Weights of a small transformer language model.
Architecture: RMSNorm before each block, rotary positions, no biases in attention or MLP, untied embeddings, normalized queries and keys.
Each number is 128 + 32 x the weight over the matrix's rms, rounded and kept within 0 to 255. Layers, rows and columns count from 0.

# layer 8 MLP up, 704x256, rms 0.116, rows 292-316, columns 0-127
[[147 118 124 125 182 171 135 100 115 187 131  18 100 127  78 125 140 147 166 124 107 117 178  70 107 145 169  95  92 119  88 121 150 125 152 187 144 134 129  62 128 163 105 154 170 155 110 204 196 102 141 124 142 176 139 143 150 122 141 111 137 121  58 127 124  69 176  63 137 114 126 166 160 118 144 142 145 115  80 191 136 100 152 103 132  80 111 174 100 101 161 156 156 173  91  94  71 108 147 149 100 127 153 112 106 132  91  53 105 130 105 123 114 148  91 140 142 115 155 139  68 129 144 151  56 142 115 120]
 [130 128 120  65 111 166 161 136 166  96 121 114 130 135 143 150  65 119  79  93 112  74 132 145 124 150 142 119 145 125  95 107 131 108  62 138 192  89 106 122 160 170 113 156 124 187 133 109 125 151 144 123 119 134 143 144 108  89 118 102 105 154  97 173 139  81 141  87 174 114 114 137 122 146 121  97  92 114 124 176 111 144 127 141 131 103 147  95 111 124 120 126 142 170  93 135 161 173 159 102 128 132 106 131 125  84 123  74 161 134 173 187  94 110 127 162 175 192  95  71  88 104 110 147 109 122 160 174]
 [ 49 127 111 111 191 104 102  93 179 120  94  58  96  66  96 146 169 158 136 111 109 156 132 125 181 112 150 132 141  94 118  98  68 151 106 123 183  83 130 100 130 132  91 134 115 132 127 133 143 149  88  82 135 123 120 104 158  91 108 100 151 123 159 137 147 131  93 134 126  91 137 121 191 118 118 139 134 120 112 135 154 168 129  98 145 110 126 139  97 121 133 115 130 139 158 145 102 184 168 141 127 145 137  47 124 145  75 172 173 165 161  96 143  89 155 164 165 108 146 131 142 141 148 112 104  89 170 187]
 [128 150  79 172  99 117 157 105  42 132 110 110 111 163 134 148 130  90 128 136 114 142 115 122 122  98  88 104 169  85 119 179  98 161 120 129 119 144 120 136 105  91  78 154 186 128 164 149 121 103 146 103 155  89 123 158 137 153  95 165 104 187  99  77 115 111 142 137 108 104  94 135 136  87 150 158 116 128 143 141 118 163 146 129 142 101 137 104 167 141 132 206 153 142 141 158 153  95 107 121 111 128 108 157 133  96 117  76 137 156 104 168 157 132 125 160  91  53  54 128 149  92  59 211 136 103 171 152]
 [137 165  54 134  95 109 103 155 114  92 155 107  87 142  80 146  90  92  71 177 111 175 130 160  90 105 172  84 103 149  94 172 118 168 121  71 255 104 127 233 115 140 131 101 110 139 131 162 137 144 148  82 151  98 144 169 157 107 162 142 106 157  73 115 122  97  84 155 167 104 114 106 180 129 102 157  90 170 107 147 107 160 147  91  95 101 138 155 126  96 114 118  76 100 165 160  86  99 166 124 142 156 130 124 107 154 131 154 133 122 106 121 156 182 152 148 170 143 126 137 141  84  81 154  85 114  88 105]
 [156 126 126 148  86 115 142 174 140 108  52 132 107  95  66  82 113 133 132 124  68 126  88 114 164 160 127 159 148 140 125 133  64 134 124 155 139 136 104 110 121 146 194 114 120 124  88 160 108 121 148 119  70 144 147 153 132 123 147 122  93 126 111 115 146 129 199 105 126 109  92 134  73 132 121 121 163 129  67 107 137 117  99 121 106 110  92 130 157  99 121 102 103 127 165  68 177 185 110 169  99 108 116  60 112 111 107  88  85 102 163 134 151 127  72 130 177 120 117 106  79 137  91 104 171 114  79 132]
 [134 134 159 137 212 105  99 125 177  81 117 180 162 123  99 100 115 130 140  71 130 167 153 100 114 121 201 134  96 116 129 122 197 130 161 109 195  96 179 164 171  83 106 137 114  72 177 142 116 147  89 157 106 136  62 140 118  97 116 152 132 165  46 147 135 134 107 108  88  67 122  84 159 153 172 156 137 173 168 156  98  61 139 158 158  84 136  95 129 141  89 144 120 133 127 137 118 132 135 114 145 109 125 134 144 151 106 194 169 106 125 128 135 154 129 167 171 118 116 175 124  66 123 117 147 167 117  90]
 [182 136 119  60  90 147  99 121 149 114 119 161 158 107 138 106 117 159 154  81 118 134  90 117 116  64 175 157 139 157 141 101  70 154 140 151  39 185 106 150 124 158 130 118 156 186  76  96 132 122 121 102 118 116 125 107 142 121 129 153 138 104 107 125 139 113 117 149 109 115 137  83 166 127 107 148  98 139 179 120 127 168  89 164  97 147  87 192 145 165 137 124 156 165 161 153  88 105  98  77 156 113 154 116  70 142 123 154 132 115 118  88 117 162 130 107 131 124  88 143 143 121 132 102 142 195 146 105]
 [118 120 125 126 149 151 113 130 152  97 134 111  92 208 100 169 148 176 147 127 129  98 125 129 114  88 142 150  83 110 129 140  88  43 121 121 133 141 153 164 167 110 145 102 153 134 171 158 164 138 126 158  63 156 158 136 109 138 145 124 159 135 157  87 151 151 126 130 155 208 117 165 140 122 125 123 120 113 113  95 143 134 122 109 114 162  92  86  83  99  54  91 148  97 146 134  89 119  97 120 138  78  90 162 126 125 127 147  75  90 152 182 168 180 123 180 123 202 141 128 110  93 129 151 219 176 120 193]
 [158 132 133 130 166 147 148 152 139  75 126 132  85 163 184  98 115 159  89  86 122  94 172 127 103  71 180 135 136 123 140  29 121 119 170 157 180 131 137  80 109  96  93 148 125 107 100 123 149 134 112 157 110 107 127 135 114 128 110 182 165 173 163  96 110 182 116 117 135 152 172  89 101 117 106 147 126 110 156  93  87  68 150 167 112 142  82 142 178  68  91 165  66 128 144  79 137 110  94 161 123  85 148 108 141 141  91 119 129 179 110  98 178  90 136  55 148 127 151 111 115  99 120 129  44 123 196 144]
 [ 63  78 107 129  84 173 168  32  56 155 145 106 160  87  93  93 116 150 114 156 121 169 166 111 145 148 130 126 156  96 116  95 117 190 116 132  88 119 118 142  78 175  99 143  94  68 108 110 119 122 115 144 159 155 131 111 132  92  99 107 181  83 104 117  82  92 132 181 138 142  98 131 152 107 135 109 178 192 137 118 108 159 125 134 207 161 127 151 148 126 173 136 139 111 157 107 100 122 126 118  92 123 138 118  57 108 141 159 124 155 123  58 142 117 103 100 147 183 160 124  93 131  98  92  83 119  92 149]
 [139 130 104 122 112  89 141 171 119 112  74 190  91 133 150 159 127 163 112 174 147 130 147 169 113 118 171 125 130  91 146 143 110 143 168 139  59 154 106 188 123 113 100 176 101 205 168  80 156  82 134 231 117 110 122 138 135 119 101 167 128  53  80 163 123 167 108 161  92 152 150 183 145 140 141  57 136 170  97  56 133 128 145 100 174 121  93 162 161 113 113 146 190 140 107 132  87 148 109 125  96 125 155 118 119 163 209  94 174 109 102 127 111  85  78 144  86 159 151 113 161 154 150 112 180 165 101  89]
 [169  74 136 158  95 125 134  66 130 142 152 111  91  97 136  74 121 138 117 101 115 126 119  98  74 104 122 177 142 174  91 126 122  93 139 115  95 175 158 113 139 130 125  63 160  94 107 124 126 138 120 117 148 164 121 169 105 198 123 152  93 113 154 124 107  96 118  66 132 130 126  65 112 120 163 119  92  99 130 147 121 134 149 128 120 190 122 136 142  78 139 139  91 128 153 100 162 126 147 187 105  92 117 101 103 154 121 130 171 114 142 137 153  93 134 140 117  97 119 115 128 135 128 170 148 146 112 101]
 [105 107 127 155 150 158 133 159 132 133 162 145 101 171  80 130  85  62 109 132 112 140 112 185  94 127 159 140 107 106 140  48 200 138 107  94 140  88 171  90 156 108 165 128 153 151 112 127  93 113  95 109 134  47  75 133  99 182 117 117 135 142 159 141 102 117 144 107 131 143 137  88 127 178  74 163 135 119 121 158 149 158 113  88 175  53 139 136 209 122 107 159 199 132 100 108 176 110  81 120 182 104 103  58  74 154  81  77 139 152  87  89 130 118 164 163 116  61 100 113 114 160 111  60  92  39 212  64]
 [156 110 138 106 156 120 133 195 134 115 115 126 144 159 131 131 136 138 121 146 156 110 106 152 102 170 110 119 101  81 134 178 157 138 141 145  99 130  85 175 111 144  95 152 140  95 163 133 127 129  93 107 168 126 123 129 141 122  96  91  59 141  83 102 151 173  71  99  79  75 178 152 112 129 124 110  84  73  79 104 118 134 157 139 152  87 105 150 129 111  59 153 134 124 121  99 162 128 184  82 132 123 123 141 140 141  73 115 182 151 117 127 106 141 116 132 115 106 127 113 101 160 153 103  93 149 169 106]
 [120 106 131 107  84  72  94 171  63  86 111 106 141 179 124 125  88 123 135 123 128  61 130 136 166 149 167 159 134 119 153 130  74 115  78  85 160 138 150  89 158 109 167 138 184 152 120  98 121  87 123 124 151 178  99 178 121 110  91 143  95 162 128 110 116  83 168 121 149 115  83 142 108 182 129 147 103 137 205 105 138  74  73 151 170 100 128 133 136  34 152  84 115 129 158 109 142 118 127  96 138 164 195 159 183 120 117 123 129 158 154  96 131 142 123 133 168  81 129  99 135 105 105 157 145 164 229 129]
 [124  38 172 115  98 117 157 100 148  92  64 113 133 118 126 145 122 121 100  93 123 155 163 165 175  99 144 128  93 101 153 168 157  90 138  96  96  66 134 118  97 122  76 104 104  80  87 119  93 212 105 134 133 114 124 125 132 111 105 114 116 131 111 157 138 162 152 136  72 166 163 145 134 133 133  45 120 129 147 151  92 105 160 178 108 117 126 145 184  64  96  80 121 175 179 108  96 114 151 119 168 128 157  57 186 112 153 102 161 162 165 149 142 144  41 131 137 145 132  92 107  75  94 144 136 106 107  80]
 [ 93 156 166 138 109 111  52 127 136  95 142 142 150 131 142 151 121 135  75  97  99  83 137 115 100 131  62 124 101 135  87  76 134 143 164 127 141 147 132 176 171 139 143 120 100 155 154 178 107 132  92 124 121 160  98 121 130 128 147 140 104  60 207 171 115 119 131 128 135 110 146 171  67 203 164 136 133 140 114 157 116 124 119 110 103 124 115 149 121  61 142  92 165 108 158 109 147 150 122 169 173 157  97  63 116 118 138  51 151  78 123  83 141 172 120  94 120 146  41  96 103 163 164 148 118 105 112 134]
 [146  94 144 166 127  85  43 179 122 139 116 164 145  71 132 137 125 177  95 137  64 117  85  87  96 130 118 145 218 129 124  93 143 164 144 111 136 146 123 127  97 160 135 156 127 112 195 155  78 194  66 163 183 174 154 114 114 115  40 141  56 136 180 113  93 127 120 135 174 123 105  99  92 116 167  95 149 144 208 119 151  73 127 134 152 122 164 147 161  93  80 139 135 165  98 138 203  76 138 177  95 105 117 146  73 121 130 172 157  90 124  89 155 151 134  92 124 138 141 110  82  97 134 126 151 129  95 122]
 [113  88 127 117 114 102 104 191 114 126  34 129  98 125 171 101  95 144  74 120 185  87 100 173 209 189 132 137  95 117 130 135 101  88  74  95  93 104 109 116 137 121 132 231 126 163  80 105 129 157 109 138 108 120  38 109 131 112 151 130  96 110 138  85 172 122 163 190  86  91 131 142 138 127 113  63 129 141 102 169 147 151 136 127  76 108 142 141 118 135 149 160 187 170 170 111 102 164 133 104  93 132  95  96 121 136 157  89 139 176 152 137 105 177  92 122 132 166 116 118 128 131 142 128 138  72  67  98]
 [117 116  71 128 120 135 142  82 127 126 136  62 132 113 172 154 134 134 146 116 107 157 140 124  97 132 171 109 114 101 118 128 128 146 142 116 124 151 153 140 119  87 115 104 118 156  95 148 101 154 161  93 118 165 160 111 100  74 116 111 152 168 170 165  64 150 134 148 132 156 160 147 115 126 156 142 132 157 142  91 156  74  95 111 149 106 145 134  97 101 132  99 175 100 157 184 134 144 133 145 157 195 154 172 146 158 162 134 143 117 142  82  99 100  70 124  93 138 170 103 101 134 126 146 169 147  65 123]
 [163 103 121 103 142  84 173 121 152 163 146 124  75 187 176 142 121 114 171 108 178 157 180 119 106 133  82  54 130 161  97 133 165 140 111 130  77 134  88 155 179 101 100 197 141 111 146 143 125  77 109 125 137  83 140  98 133  49 114  98 151 195 134  95 115  93 122 135 178 119 126  73 197 111 168 158  94 162 134 146 109 130 153 117 126 169 178  82 151 160 139 127  82  64 127 140 128 154  79 136 126 174 131 140  98 113 111 116 143 107 200 174 119 201 161 168 129 116 146 123  67 156 107 158 149 176 141  89]
 [122 206  74 139 121 189 106  95 168 106 100 120  98 132 129 112 136  84 121 182  34  96 100 150 121 118 113 112 101 120 120  89 128 129 166 127 204 141 134 154 127 111  68 144 105 122  91  87 123 105  79 130 134 132 101 187 129 161 121  77 144 196 149 139  96 141 164 153 123 102 153 110 104 112 147 126 160 129 191 128 133 148 126 136 145  81 116 148 135 115 123 116 102 105 110 180 108 104 164 137  83 143  98 140  73 109 171 121 147 109 149 154 124  82  94 121 136 119 133 110 128 158  72 136 127 153 123 174]
 [110 138 131 139 126 121 121  69 134 142 150 119 213 131 115 143 101  78 157 113 107 148 111 108 116 119  97 136 155 143 188 149 143 129 169 181  67 101 159 205 113 117 154 101 153 114 120 115  93 114 149 122 115 143 139 194 164 150 133 156 147 108 140  72  78 175 120  98 135 108  31 103 110 130 159 116 148 109 121 162 125 149 161 173 138 130 102 145 126 137 142 107 108 101  88 159 123 101 173 135 151 157  60 112  97 115 153 118  93 121 142  73 133 188  96  92 129 125  62  92 152 146  70 179 164  50 205 121]
 [105 131 127 165 174  78 155 202 153 106 160 116 109 149 131 135 130 111  81 186 129 118 146 142 157 140 153 133 154 167 116  99 139 157 181  96 159 140  72 113 169 135  62 161 126 125 117 150 112 118 168 148 124 139 136 143  61 157 129  87 103  99  98 119 121 116 154 127 147 171 143 129  94 140  91 128  99 104 133 140 175 110 112 138 105 113 180  68 123 156  83 160 179  94  94  74 107 128  91 102 113 134 133 138  71 113 129  82  92 148 129  33 133 167 142 170 105 134 166  92 129  86 115 131 119 126 178 121]]